python train.py --n_layer=10 --d_model=64 --n_head=2 --n_kv_head=2 --head_dim=32 --d_mlp=192 --vocab_size=1024 --activation="swiglu" --norm="rmsnorm" --norm_place="pre" --norm_eps=1e-05 --positions="rope" --rope_base=10000.0 --rope_fraction=1.0 --qk_norm=false --attn_scale=0.177 --bias="none" --tie_embeddings=false --parallel_block=false --init="trunc" --init_std_qkv=0.0625 --init_std_o=0.0139 --init_std_up=0.0625 --init_std_down=0.0139 --optimizer="muon_variant" --lr=0.00638 --lr_mult_o=3.0 --beta1=0.95 --lr_head=0.012 --grad_clip=1.0 --warmup_steps=200 --schedule="cos" --final_lr_fraction=0.1 --batch_tokens=16384 --seq_len=1024 --doc_mask=true --train_tokens=141100000 --steps=8613 --dataset="wikipedia_en"
Each number is 128 + 24 x the weight over its row's rms, rounded and kept within 0 to 255. Layers, rows and columns count from 0. Numbers have three digits each. The size before them is the row's rms in percent of the matrix's.

# gate: layer 7 MLP gate, 192x64, rms 0.235, rows 89-155, columns 0-63
# up: layer 7 MLP up, 192x64, rms 0.25, rows 89-155, columns 0-63
# down: layer 7 MLP down (transposed), 192x64, rms 0.135, rows 89-154, columns 0-63
gate89 104:136123177154118130127099125117130109168141102104129133141164097152099153142100089153115169113157126145147117166138136121155175142159097131110114158107087086125157154109125109103145124142119179
up89 108:170124117178112109131169112064119139123132140120108146116135138058179117118146135132090123107103133100140124103090113125148155130109106135126153133102134176110110124100107142108132105089115122
down89 099:163115141101093161138170126108105172122114132108139101170124120115127132150127126196101096119165158127113113148173111133129115104106141152146091147087147165109114151140141145146120131105095150
gate90 103:147110101143158097105129152134142168107122179151119141098150115150147129135120130128151123125091166126089109094160167129165136148129099094137089109155133090120079120135150087148129127151121093
up90 093:121081078156115171094108121098128093139113108125135133157113122079117134110138088149174113134120099100095170112114134158115141155106117117087130129099101148127144094104122126132135128142087157
down90 089:142112118109098118121140113128105136169152102130104103123096130139123148142149193164116083115129113162153151152157129143109164091086099133101106154136086146088120144125102110106118150096123157
gate91 104:159167160138149154151119133179113153129068166093087123128130096138125081162125120119118135121165134122138132118124086165133121136134155144111125137101126185103120165148114110154150127104143138
up91 093:107136146132109101113132134070155128132123147100074158162108150165131102131108118128117123182115114120126118085103103118102133169112126144177143113089089108110142167113140110119147120112155100
down91 097:108144143131151136108081136104126141149112112097128085186159093145160116137151124115133127133140147158122164119071097121121122146111118159131162145114111138114130152144101120181166092103152097
gate92 105:099129130111170103152092144122100132098108099132117123124098103129117127149198107179135125131102127121145096100089080129130111118126145111127119158098167092101123157135085156125127146124111158
up92 099:150129128156133092125134133131159156098181155158161160143129120103137098136143120118133109097167151154144111119097144109142122115120099103136147105172111152135141075136095158122115191167137136
down92 095:138142096060133056124174104115125125145130110121091110131135140146127111149182121143170072156158115107115131129134134085127126109134110131155153135120142138129106092156143115143107139145116122
gate93 101:090133132128087170108145100114095143128060094110132086110132126145153119124136140151139171156128159135128145122116105086087109104097130133147090119124108166096139139135151126176121146142140112
up93 092:138096111167097149138103139122117132105117173121137107132193134138117105121070139113128184111167145143114187116142101117104124129118136107175118127147129122118102111097116128152125162104153117
down93 089:101069123115129141131168130161163135119103137154100074096104153142124131148144152108155110105145144136116075113095184145097133126134098129130093124102102121140118123134119175136128134092151116
gate94 103:134134108139110121172128106119147152135136131172150164116096148080138182133140141148128130114093095104195130098121137113170178108127114110106111108139114128129107138130111151158118142167143093
up94 106:120148119115156138174131109130114139085167102101102127157136165147176131129112123116112139153097102140133088121108099152153107101124187163127120127132124162139105143124110125094165167099110096
down94 098:140151165114159132128188131171099097135131123078149171126110140113113141114102145085113092141150127135101112156126150090118092106151130132135137123125108168137141137126131130180119150174150155
gate95 111:100141091099125130133134175087148140118129122154109137084092117135113134179159146146123137120097152119160122140109086161119101109153156117093142099107111126175128115077130140114112147153115165
up95 094:118145134110119112138160118103135158129147104120133101114175126110125128080149113135124095152177153106116128150153213127143119126121109139132088089169149117096151124151113122103140096134158150
down95 104:128114137151096078139107145156151128130121108133126167092088126135110130166162143081166112151116105108157136123106143146123093115171089098094106121129134112137098183108146141137156158108126138
gate96 103:139129139159143114130124121184103091143064174141112128088114136141101127119157134141146136144152169074100130116132155134132123156134091119104136119150130115086139143105126086132149080135113105
up96 111:085090159152114180164139100124124061122123092131096135135117112113159143131102107128119114105164106155135121116132098136127122090138133130139151145110141158116082138135110166114097172150143148
down96 103:119136129103086140113127120127134159092121139106123125163072081118202127129134129147137122150106094117112143174151127125105126155127126157124169118109109121131118132142154127167120190170126135
gate97 101:090099082087100138100084138163153112151120147121136089129161119132123092122160097142109134165141126150132142126131164138105147118143110097145111129143150113162115161077174095129129148157131134
up97 103:094139149106150129165102158117153137128162100123108140128113115154135113119140149132099124146086087144135073142123109113122114110100126152118151105132166123183184125073144135105103147150135095
down97 111:108135129122076100135098128121135090140148136126126136072142138171110127163162130102115105173124145089149112160143151127101146129074095108143129131164158144149112139128140149107108174155140104
gate98 107:128098104142162117165107143133153100150110110089081131089141145173128124132128132152092147157125100108133116153121138104136117095104124132127112123129163085134130148121103108140161084088193131
up98 104:159133139116088149120115172111088119143150099116139134113109089108104127123130112139161104166111129152165183139113108161100138115105131121135116128130059139158132105130112180133090145154138149
down98 092:153135106151142128130084094141124118109140145083164087067142122096129077120133114138128094130152157120157124145123131099153118105154140101128135104147160153115110145113142157154135116186113162
gate99 102:118103123110136098130124174126092115113079121161143121157144115150116119117105103156142108178169132126121145152150136172143143154124135106134097087129077126147142124117130104085108108125190137
up99 104:124119132160105131165142116138153143159125141125115087132167144129092138118132110074156144119140227142123132150112157158130118158128125138158123138075138119146152133118110103144103114150148142
down99 092:168133092141112156119162116180147115103164117145129132133117110138152138186121103103131105168145108154130135096134141123130115179139150118086154114135117104109163162137145181126125134105088143
gate100 093:127109154157081150067139129146125109157110114132128084122146144130139087103093142106120141116120099119146181127138181120122078117141145125125119126118094126139110108175166118132142144090107104
up100 087:105113136126130081142092122136163081146123170127137111113133125142113134058153129092092125140125141130130111091107087115131102167145108150156133167132138082112114147138114132138113144098091160
down100 087:146133115102121151147153139111134166118140110157152120136133150174123096109123158112140143144150148101075081100151164167082142147146129091108177109086145140130112122131108136118127145090110095
gate101 098:121150168098163112163156117130165184125104133129149077127118119111112128183158136148125121169074139122105151150173132160162152119130124125112127157111151093122115144126141144106115108137146142
up101 103:083158129135106135116090102153122115152099131112153094154123137194170088117133143120110129144140136162104108126127125101122108082073141127126130134096164145148149150106150124109126119087154156
down101 105:111106086139095150099131124118145147172115139140119144101112149115093104105138152123133118135145167114142164142168085129119097159130115110139094155086097133120126136155132138169138108052145137
gate102 110:129116114127136102137150127090161106125125127130141121057177159117127110117178142128078176100161123127108089112111102117173098104108135142137154128132142114104121157126154133136173118110145146
up102 102:133141118112149083132146145098144129159126118134077160158180158126138124145136097113108134142120094105179100149093111159138177100182138144099130130126136144115133119125114172132103141168129135
down102 094:119092145153132111128134114096096113099120138113166124081130166123091133115097100173121106111113143115154098187144118091114129123118153108143119162126190145150167131120119146105106099153129125
gate103 071:095148155142124118136084159164179135156151138161125134150109102120135146115127131097138115125128109157150107128138090169100126107119140138146169170150127081132158109125119110151173099112110178
up103 077:099129094133079107127114128091157128123136129082110087176121144166105107147155097128129096154122144146090075092147142125115091160116127146144133122157123092120133125146117130157124145140151174
down103 108:144123154144150135147107120108094143133093126138147151112184102097129136092112145143111134144126120082150147156099086139111125118069139100165093139172160119120137100111127096092137147159125143
gate104 105:152135116114112098127134127112151167129149140134153115148159159127125119148112124124136069104121104124112097122066102110111144074167150148092174098163146139106143147118143166137088117140132109
up104 093:113155124173101112160158078138104166155112136096149107135113149135105134113136132101144146116144178158133138118128158137137170157122156156132130144090108132101121163113167104078147112102126159
down104 093:131143137152111173131153124103106128102112139142165101114163117098138123168082128100162156115107142131168157137129126122136122148063119127124124148130165149115139130142115125075185100146114096
gate105 117:129090163118145119134115123127111092168099093121102123118137127127095140117124150110073150134149091161070145113164134113140110132144123098134134116139079095111088117167139132138151073146133141
up105 120:096109099132082100140145181132156140162153170159154178149168162124122159156095100140112126144126095128128116149097129116152137131122106100136107130143147152123116086159156145122109139146141160
down105 099:123169177151163142126133150194146131133138092137149099107115098152085116142121113136150140094144150157154178155167133128143108126130100151098129128112126116123162106126137091119099089136105131
gate106 112:140081118156126099148093131096128151133092147112132115130093120175174073120090139138125125127159131124112108124134103141097138123116148121118111165117141145060125140125134148135147135095189121
up106 121:128086152150133067134105126128163137111098129106120130141126157132132088120089152169115165108171109143112148126138113133112128139133101130140082177105125109097123098169124111148145136106179105
down106 115:135146101111118124118082169129109146136148156144191114168119154162135085114123123128161131094098129117126141106139132102097092126128150117137087150127175156135091117150120135136169145091119099
gate107 101:112160088113117128106124175158133102138174151093117102147117130162110122114149138114117154136123100125112121104115099153078128101157090151098124153102181155145139159118154104123111088145137149
up107 100:145148120113109192134119123080070118147115119096128113100168148126130123146082123147125137100113158088170138132121137124112142114153146152103123136127095126135117180108157124099166098097119116
down107 101:120126119118096131107120104129105130119115091130148112094103148125080170154156105100063071093139089122115116148145119157105121114149104117098152128163150140111103134158142155105113163118140135
gate108 107:136152119102099133102131119161155125110141094155123104104133154120160107123159170123109131109118152138128121126135109157144125103120096138072104137116135144147158107070156134056144147166136096
up108 099:127146167148117091125126131159146150123147121111105167127110099144112124133107187129123112139154114144107130129149127086151082169085133142108116084125123099148180107141114097093151105125160159
down108 101:142167137146092156145084132148127151150134109137121141128141110146149167111172143131112126135087120131095095068123118187121145108122098111088121142108108103124142102158097140092163108104139137
gate109 127:140117134115156107144073155158130150127118131145114098166095113114128111123137121150149107118120090118106095160149112139118121060167162119134099132136164156100106194140102126148127139129130098
up109 134:109158119098131117163136160114118099133082106126099123162165132150175138146118083137103118173150099151103122079120103092115128140124112140159139113162120169150144119151130154160163135116120103
down109 107:100144098142112117115124112126131147118135107126141093156144118133144155133183151118147116163168124110077133179129124081118141095132145122122157157153182106125154167097115135157166151152134148
gate110 111:151125149088112122107149144078153157122129127108162099150152069133109099154142148090111144110164114142126123143166152075101092082104134134114148145117146131109105138169108154124143122131132132
up110 104:111118094139189096132122103115160115104136140127157099130113114163114113132172082115158121158127131172133164140096100180143126125115127115130144105076165108138121118128176121124131141113120159
down110 087:173124128176099165109185119083103133128099087133111129136132109120150159138110111145140153158123111128133098131129089102113161151142133109107142160138118111075142144144143120114130146072101109
gate111 098:131124130101112155085140084117118168104162155089092105113125120111124119141126110134178125125168111135060131143109120097150128121100100131156107151150115142111112130125116134135111181181120131
up111 104:124115134158119121094087090122107101106120171046142135154121116113158082127157140116110136130144118137132149088140157137130164115147132099109124144116132100133155142099166113116124112184139142
down111 103:118138125103123080178155140144141167139129119120152120100096145160126120123173155146130122117120109114123136108132139131117113136177111116101156134101097135089094111136144136156088133047128156
gate112 104:144129184157091156138148110123144105143148125107115083167105132140095108128121176122145164147110108102181162161136131152118125143144142135134148140113138145124150129180154100122165154113119091
up112 117:140121113125149105147105102162145082131171091095167130126127096163161138157137149121112133127155068133144128151108149120111136114062139157103125125157136105124090144129131092136118110115128171
down112 097:122133110118139092116170123144059187113144108085135110134108176127115146138131128123122115103121134139132121096127136153155142124191076150115145108101125116121111161139144154166151154124119113
gate113 108:128116131165136124082163116122127116120146156119122129143111093153106126137119175133144134132069112127167155167159134109129095110126113143104124161097114113113113099137081083140086182120113138
up113 116:114122085097094083115140158095136173143128094135143112142139136149138136098079145136151111155098136108147107133101131144134116147144157122132132076135181125126124146118138162114140076098167154
down113 095:105172183154137103141121117151127109105093120125136131104150151086155116109151108125127144125118107144166119141101143130152111112106093116130188131139152139131154096148146194120138123165170118
gate114 108:139137114123090090145149137133179093129187091120096126138096099157125162121133151092107152093131114099145133131131088116135116128100129120185103129130140136157147122123118137091158076133143135
up114 113:124159150100123099119187144104103088123160095121072144142128108103168104102096124135137162130157103124162124126100111129125116127102120128165146115142122186093115148121119121106131112122176121
down114 101:135105118127137103128112146138111139120131148176130100111155095124117123121096155159122129106135145127151203121112097110145141161159161153119177126156148126086073113119145128100123117109163167
gate115 109:120117107133121136193083144122127138133163134141129142133117120133159172133119124123102154079119115098111122169126097108136062140136130150164140140097098140119120163127124069129150101152157138
up115 097:120101132143147148085139131159136141081118148113079124137128129113103110107167160100182136108141139134109148099112083119117108127091140106113136146109120109173076120096124099083143147132123152
down115 096:145129150132134040083106110117161079127156134108145119102096139143106127133129148101134130142153119121124113102124106124165119109167126139143098112136140172178148162151111098127124130092138129
gate116 102:169155086086143056149119126161125124101134103139172150132104108136104129136157147147123095131149120137123124121091123111142128105129157103130133161120162093117172124116102123112079109117122165
up116 101:129140137159104117134083097120122124115077089116146118104127156126148130133162142093101120135135095140138111154092130140142083117112179145111152147110086139135096102125129122154154134158195151
down116 090:154159110097167130157137104114151133137162073115127136127130114150102121152120155143135161156158167124106160079063135096148136145111134171151149135143152118136164108114108123154153146120139118
gate117 114:142149127096107125106128143128138172132100138114170068109112149134128142125149181141105112179124139126126117118101072124106090109169141095119116156119152116127133134123142184135149132133169109
up117 109:141173149130129090132121107110120142173119129134133066141135107111109083082113120108128159117133157134120119091147146171187131140162118125169143137109118126114116169109156130084125109101123126
down117 091:117129125101144111189132124136151124156149099063079165141105106150063187126131128130139119110145140133132127151180145135126150111129132103130143137108138154143130101146104096106121141109130135
gate118 097:108107138087149114102149129121158121142127139118083134127106155097116128112125123137157138080140115049148132111131125139118146169114134143125131132113087120089111170153092087164121136154102093
up118 100:098142139178128133120130104146105151123111178163146144164102138142098127141121124139186110141145099131092134112128117125159132179112119107146082144145122158107148195141136111124092139133136151
down118 096:109079135107051123160103130104138107101155152120169100130089145128126118133104150167093136150128140102110091130154103139112120117135102115090111094119122168135101129144137168119154126145117142
gate119 103:153149130137144115137139124105152129131098123118160170219103145153106152149153117140105145115155105093189149130111121113117115142107147086139123133127150126105180116149087113137122118122123132
up119 108:133091100167110142109137114125121178124180101123143122138051172104116156143128141139170136141078110129132148108153137100111146102107115115149085136105133130102114130149148151128109155135117124
down119 113:135136145149149159103099156065107121146122152187140136161107116108117138110126139112162141114070133176119103109136102116125152099132119089154096138147120146119109132125127146093096111084145131
gate120 087:100146163144133130135139151145123163152103177131100134147123136105128088108137143130157079154119114112079112149134125145115165136140138085129139082139084140070149145138114118111107086157144139
up120 102:145117155115113114092171084131105132122122136120112118131144119125145129113105198131122134172089143129119133110130119118156114155153114062139120131141130160107110172085109126129092136133183100
down120 112:183125090140133161153110106153157111100160100145113097126136102102155117092110117114156127159129120116120123077135105094127141114168125125088141138160071103104114132100137127119081122146116128
gate121 095:118123137115137123128141146150154157123062096144142128123120127127147095122157127166110078168140106152130129149103121110081171090123147104143143128112151112155141095159105190127132148163122136
up121 092:151138145179122130131113151084130101112155136123145133101124100158135118098127152134143142111173107093126142079125177155168097149087104176118131142117138134115112151158133105159133112111170111
down121 097:132139166132132140123107162112154117141131141114117170088133120137129105113113134138109133129129137134176136101122105081150093076117148112176127130145141126081132122156180092115090108142136186
gate122 108:117127102091111128123092099100115108164127079113133135127168116176112114194088115118115130160141097092135135099157138098146092135097130143119079118138109108146124133150120146122128141104114093
up122 108:134134143150135107104127067128132107086106124140137146145107134125125114123117137140142094167136111119132131078092110132121162136150128092139163155168094151088085080155147124165161131125135167
down122 095:098160092116115119139099096114090120121160133090153151124125149135142139147190153139138092134166173124116137154141105140093135144151107098113172132100121120147125091119142130164086123117115089
gate123 094:128176117097143158148123118154157086118139148126144114127139106140102111126132092122172118125131094142134110150091101101163111096150120149146131189126117171162134152150101120120091176142105139
up123 109:152081151140150149144136123140104102113121144102113186094117156114105126099110157112089145096115112132133153108189134083124120120114130109140127168144135099099128102142085124139175094124126121
down123 106:113110141144137106129123108151127087124122143129095182096111112102122126112080152139098119123126115121178121156132116070152095076136129106152099116148162107106135160110138118113115112144141185
gate124 105:094133110109128079138095158148096140155126142162086143174085140112086128154143135125119130108135115109113100128126127125127093098100147116122113154172124075130096136105085102128138115168108133
up124 098:125124124084106112141124135113122148087111146130104124124163160118087103143131125121115169154103160128109093123123121105119107194138109149141129138176128104145156137137111137096095170146158185
down124 123:139106119102105152121122155114148149103110145134105162084121098158154122140144146166130136129133093128106141117090115122089097116100121137127090202182120124103130116118131105144134155143113181
gate125 104:142154135089104138094142133140146140123130164127111080104161109123100161152129175106148161126114155109152170180159141149150129105164132125138095080137143085117159150119127143143141147132110110
up125 107:107135076123103117114132173106084142100110158126135148139122100099137140123125120133174191127113176116117155130123124097168109123145096122129099134118128128154096154116115077141113137092142165
down125 099:127135110160142143106103172131110133138115168098149139112148144117118148116132108118143165132140130101136186145127099096151121134120105084108117100187150113077154163155131134150132090093103108
gate126 100:190162131125150123118169119118100121120175128104109138100161131187157147107100083105147134148103133131118148113114171137119101126123127138141127118155108155146161137174108126148096125138091153
up126 109:125122141148187105167153084102168144128119131117149119146120149087097153118139126132147154120141090118083128122118126129107128127071131116110128159120097094178114096149096115144151096119145152
down126 101:161113141101131126160155152120123084110071095139102105087089145083120106147084139161124136145121160133122126120158115143136122086124108141140119131084117155085103151118148125126139089156108129
gate127 110:126101166124138095133096148184094132109120139119122128098120092142174099087113113099150122092154116176111132108140147153116110172143158106138082102152129132104108138132102157123114106144155145
up127 105:155166173179110140125142100153169110117139104111098103148138112119098100114168172113126093160106151131122164133136098153111140130104118140179150123126146115160162129153149153117151124147126098
down127 099:129124136078128141120166109109117107104118150161128138144103174168099092161142120126161119175123131129129124120102172098135125151134092126147149124125147091172112121127146107186128089135126166
gate128 106:149152134151136114167126152114071107153117142152110108098141130110150064144186147145112130172120106113134124133146141151176112126114086103130122122153082172147109129136152144100116130140124122
up128 112:076165134129129133127126142104136104149159138127111137138132114159159106140117104127116132128121131155118112108150126114129171148145103154142083105129144079131155172169175149096118089144128192
down128 097:172129129114095116116125165157153135167122151156121160128128136125147135140118108127128099175105113106137098167110161149118109091130105088178113135131104125092141126125132136160120083065102139
gate129 102:090104150142138105124086088119148102117129103158135100162111157100122106079157144166103155104130127145111115139099131124130110128136119072141130136099088133182129145090163115110112116142148102
up129 097:101167145122066136163103164115132166160158153178110105150134125150143121118075134114140123139098123142107147149147121125138099121147081129172137124111121120139108140104127175145106122145163107
down129 094:123128129129132123122149107130095125157097085146092141115156074111134107101127171128114137112138107113143146112098098096110150163114178127156151156173100093123137124166148105104132098102109092
gate130 103:104112142125158136125122162137135143192107153139087088104175081160101103085146063092120143127130129137098131156147149126133116125131134097133113119109117130133107163133144154131103098141112142
up130 108:099107126126140112130137125103155099102141105150121157152100159127126120129152129159139090121102097128130134108112093136137141196102122175142114142081132165087132084134127157128102152093090153
down130 100:123143116084118123140155106068146110141149144103120090056110142149087133128134118141169107168139169122150127135106102133149145116144119131167157127099134091144126119098116110114137159139157151
gate131 103:157135145156172112118151132150121114127138117141125138166157116149086133083173119079112093107083143094133132099148129120124100106109113143161105092107120119126151136118142103116160084080139121
up131 099:127158153189134120122097138137115149105116094162072095114128155166079137128114111119136157138100166158110105145118125141163122112069154111147107126108112105142130144129148139101128112092118143
down131 076:125145169122152112177117128142118184127190128135094120135107121144139131110071119154139136142160136110114112110154169121160134113126132167119139115064091139104110113113091118148108130135136141
gate132 097:094153106114121099155132141109133119121140139115129156142120129113164122121154166170130114134176071112116144099116116153102110123084108118183156099169110165152132152096134138082121129144124099
up132 096:087125119118108162103125126098128126119116140116149125143130101138083161141133113108153148131095151120160138170072125117124084097134153088130137147094119142140166112110078142130103082077129127
down132 102:138123150118135112146155111128093188105143119111155091115126147166075116140150124154077119132170099113139176113121119093120140127139172189102144124125114131130136110142129135143108110151143163
gate133 092:178098107101099119135141159146113158114102125162139105120109145098144178105101131101128123140143114142122135124138150137146103150135145131085183080164125155140113102164145092130168143097136106
up133 089:152107154147147159127113136129139127148166104149119137077081095118105108116180109138142110159110122153113167150120151163148135108065116110141146155102138140100147120131122084143131115090152114
down133 099:116115115091125157122155099120108127115138136119138126155119141123128081130101131151091123097151121141135113138134170129152116162147164137116156137092117137151132142092160216162107135104175153
gate134 101:125155124141099118142148141166158141112098164112067095125150122183103117098125123123136102145142145110137122144123102120110128136173125110168137150146119155066133154129119076135142102131151092
up134 106:126183135181163090140100130138137138127110138132153128125137107204166140137104148096116135116125138128154136136153141093116112073125126150135119144160120154106140148139127148187152132100108139
down134 090:116199118127117097122108108160145111119159142185152119115188089133133074151156136160152131136117127120092130083133127120129183131136096147118113144146125142105117099144117130114138128137138117
gate135 090:111142166107103084103147125123134150084105136146143126154117100134102173172128120124123157125162133146111147172124104132142168090175082102118099143121181119132107134107130131090126123136113112
up135 095:125125122124150092153111132161125078139134090150097176125152129147179144142143138130122122110132133170093120108120119135138137109120107156139139190123117171153112133115086104096155114184146134
down135 093:110090115140096097099106124145112119128113131152163117135128161152127118146139091115113109163140090136138128175123099127150146135161151145122052133136152100192140146139128127142097118145158161
gate136 096:147095087127172117121104126092149130131097109174136132130103099137161173087089123117120093099125127142146100142102109146112134119171113098120186140154144131126117134140098145128132077153117116
up136 091:071155169145106121140127142114095144142136125109120086132118138185122111136117147122145147127090151148136121124100093116142113170158158141116128154101125135105085141162169142088110134109102176
down136 098:134143135138076141123167138130116122092116157130160130142080095152108114139130140122067111172128101120140092119147107153117102107157101139077082124114130158112106133096102159148147152119134134
gate137 102:158142127127106115116158192127163143129153157120126161114092124070099149118147166145132105131148111124097127131116124155146148167138110112123147162114145135172108098170093112119083138150127145
up137 089:161130131097110109071143147125143109127177154142116142127087143122111114137135138142092126114078118140126108180102110109144116131136105121118179139175124149158139107091128093120078138144156141
down137 093:130122126147150184141106132149152138100118088126116175141142128140141106156148101124143142106125118075122116114135142154107107142126162134106146118088089107115138152142113179174186163109110140
gate138 080:092121099097171128108132123179106108125115124147154178180178147113161140165119089063129143105105140140153096130121136156126143152146148143136111124118110113149154103136137108130133112124139144
up138 078:123128103101175080107114098144140119142129106099129156138149130156072125141120095141167126138136131122123120172136146125106185130125093109133146137088122125132156103118179108125143108153181148
down138 111:121121158161122176109137139136154162102112141172143119161123092103179122119131107111084143144112114120142125075109106155129133130137116149127054139174109110154136138113129124120153104092136133
gate139 095:122127140073101145109119128104144141104128139127127137087137138122141088123111168136073156142109096130113117124129132097139132157135060113163137130154104121112137115066168168106096140116132121
up139 088:123116128129120113120101142094152181123140172092140110141108112104073140099129110175143103178137141117088128115114154164116162172161115118169117144159146111128121151144137132094103119112130137
down139 094:111104084180127150103120137123128112109132150129124081093071144128117126125110124127147158123156117131092129120140164144130142158108126104101180123082152125138144157149109145166179096141119148
gate140 104:142139153112116159151168117137125139162133133134107129063112184075137127105136152125115162107118147091119153126160139127159135154117116150109108127130098112118122172122145116095093125141079087
up140 105:132137138099120160142155138128116177129118139128116078167107145135090131113104124121139152132105115169096166168143127154131106098115153087121098106115123111138108170112144098089085107122153087
down140 109:143105150151115152152111132124134134121144111085110135104183166136141096121141111130135099171112135088146139174125131126104084107143138078094134117090168125101114132097126097123113115075111122
gate141 109:124131077129099093131129110150153125128124121149133115159153138137158077140118137152127115146101076138114122117128139122159184121120072131131120109153162140112135123077200153115128147123147131
up141 101:123173167114099096098139153097113130158137136134111133151169072122146142132082104116152101128123109165145137154113138108109134118166156138127124103132159082146099111124071139152139125138095129
down141 083:140102147147058116116130152120122163103117099121155081119119124136082127086112106136099158161146150112134121137148158130104074155138137178103131146109107109115105124154164132100136143109142135
gate142 104:108125102101089135104073135094154130137130113161133134111100140136095129100109125116150113122137106100132103135116150080116102089094133168148132140119132150105129183114121106151187105114168107
up142 099:123135131145145158151132122125143126079163143071101129119139093157163107089104107111149146113144128138113116132148136162136089142124126149088099113135167128166098144118133053102112155131124134
down142 103:145094157128123136162160092149122129113140144132117171131084146134117094172102090091153163111093129098112136170152137148118086094106113084119123142122141119155125144113120167146146120120099152
gate143 089:110179129148121156113140111110116179103116123095082122158119153140117109122118126108142128150138170107146103113162115124118111097121155132158176097142120129169160081104128134135142181119115093
up143 084:102146139155113096145129085065165139112142099095119103120129137113131082086110101103106134158158150112123122095163130139129097160129131118145128108157155126078155138138139130099144117170145150
down143 106:110111143083101124146134131116120192149129122128123152152148140142133121100180140149135142076133165171135119167117153171128148147156103141155110135132104140143131101140140124123150149058151127
gate144 099:085120122113140109175161120144168103127088110149160123087151102133118166138154079150100183121126129149122133113117122107145133132094130111105158156141094138083144089125148120158127139134100137
up144 088:094101134111077181153078126121177126115134137146160118101095129125128140134135124165111125160124133136135145160124104154153126095142170123112162136115166124138127109161170136137103125119186118
down144 095:170142125103164146126129129108130117137139152131162084178119162089141138116162127170142125148123136104122108126124095143117196139174140122130106113134162128176141161140114166133138110092116142
gate145 115:088155169138130126105115152129146125134096133123106128093097106159136148080096083137162111166130072120113143140090158125122180157101132116130123138124107133126113107141156110184120106132132148
up145 105:093167125131094105127156174090134128132155134121141106089164124156124134135154125178125112158096092140121141140105139140075089108138115134131096131082105108137111108114158156133127114120108179
down145 098:123139079132148160110125147154101105126098110116102166143110178100103115143087125140134143111159169129137154170108146098160143121118132118138174141126150142121120120111135137089133121202110111
gate146 100:146135097138142156136140080126100092150123117161130098102074119153106118145128135143135108150117151149127149109138126138150166120108123173135132152095092166125078117115171107067130134108104121
up146 093:145069144129132116116105086181105124126095100131134145139097122134127129119099163116120136108148113111123132076129123103127158132133145147105112122148183128148125114167139119118145198139142076
down146 091:158134114080151139121139115135142093165113146087120105145132160126112134112111158154125122121132185178165107126149122090154109103141111107129117095119096142101093110164093108153099103137132098
gate147 097:101138110120133106150117119119109074103141131171139116169123112086145117134168113146166106157113074143112095118102167177148118119124142132145165102137152164114104144155139100149138159108130136
up147 090:104155122132070161140136129111143123136131179124155077173149124179098109125162150141106104187105133147128122122133135145127084146132093116139134142100163131131155108117153123140146131087139125
down147 095:127104162146115105102145101166117145115112138110129153127119152115122137139078164106099095134124139136196140125134160112119068129096103150138196113123129149119115097131148122128105115126172125
gate148 097:144139077114120096115146136199112095132099123171143126082139138167124146138133165114157136143117102109125104103118127094082092112098144156098130148161126121113135161116115115132118103099118104
up148 097:148109145168129111137128140130097162092092092127097158182121172151129153106137125149132130218132137112128133146127152146097120138146131099129126096147129157099138140133095092143124114125155128
down148 108:123124131128135086117143120116135080132147150153130152111120122093101150144096133141124129123078096135137120080134132106131138055106138109162126091125151121112157121122124109086148186077128128
gate149 114:163132172134120140125100091118085169170096108101098126099111145086134117095156144113098122129137119107134116124093130129132117153150137091111116119138092137118112153171106124104187138170132113
up149 120:126136103113078140116162121147118143076106159104114127163166129098104111149100130132115141141166150133181115137143149137132114130141181087138124168129142148080139124149123123139132101115132072
down149 100:123122124094139135143103134118159110083106150123166125120137176136116141126094109123129141117136148129107084063140151119137135160111082113126164117073142148157151133126157143142103176151160147
gate150 091:120108111147179179141127147149176178124118149102111097128148111155166134134110168142114098138129158145120152166176139126105141118146121112123103087119158100148119125114122107110098173126140142
up150 090:130085145155186170125108137151141167135105127124105127101082151170165117169151129129134130103140143125080127168169143124130116156121122104125094114140141124106121127123145107095128172163137148
down150 120:159103145124183199152116139145136146117123119121100125119134147137119112151133150150116092104142167170132130124146114130125124106124143137151150134176139105128112096159135091081123129089163176
gate151 099:144119094130128134129165098142133080107137102135139122135168120111122105169171140110150157128127114158118191150144111150156121099088119124152109109163094198139136146096125145136122140117105138
up151 116:122140140116136117105132136134104147097125145160164097126138159117093087135105146126221105127136164139094123149107149142163134114161133118144140144163127108084112165121139149135127154116093150
down151 105:138096105118168150115132123131112147132103138139169134164148106103126134095135174151122157099143132113158143147100121110177162169145190171136089139125163119141102124125131086151117142119150131
gate152 091:129120125144137116094118141128182110105098140139141125141151141089076137134151105161125144145146141116119147118171159091198124126122109129161144167120096084106152087119112118124103164125114126
up152 086:108159107160129110102128171143119111093160127147103151139147115153149175093130098115151084171109183152145119094094122132099158165117135135109118124126159136137127130096138091121144117121109165
down152 103:156114141079088104134121102101100157111147104112139127122099144196116122167136095143146144105139134089132137171142126149138142122129096170111141140127129122178102123158122126175138098129095134
gate153 113:122100127122140109148122112132101132136138116166105115167114136132125155113100130114158125115152149105089167113190122104110135136141114100165144102191092138154124110120136165077163168140125120
up153 109:123120127100115072105136123123120124125120145101121125141135095141178133130164099129135142152121141124147142176179158159112137111107149135149142143122138122099125080074111094148137095175175114
down153 098:119117105156170132107124153112122135139084139136163116150104121123079101105192156154132130102162157115104120130106116169158128126113109124155131170127149106125123152163112156143115099118096080
gate154 111:132075171136153195144090112141130122128103133120093108129132106136078153146145127136124121152121148129098144160145092160120106134134111147103087134116074127163151104124128128135103124151156092
up154 105:145085153138149133115119143159111124159077120147174120158137117141150124154143116115127130106167126151127173097133126168096131130109153081117147115102125137108118179154104121193128133148097117
down154 097:095087162152166141114128123130135123153128141105121126113107150131088123126094110125154094112110160151135144187142159120173076127106078138149137181112141122158104160116124127117132140139157148
gate155 095:123181142155099134116106150078090126141150134162146130107112063111113129073121100132148089117152134116129117103105187141112143102141146151126129102122086157126118110134154150141130110113137138
up155 089:131164182133100121170104130119105114112096094134138111146084086123108141132127145103137145129136125121131160122206126125094105189111114146117119085138144094107118094117141132119146112119127137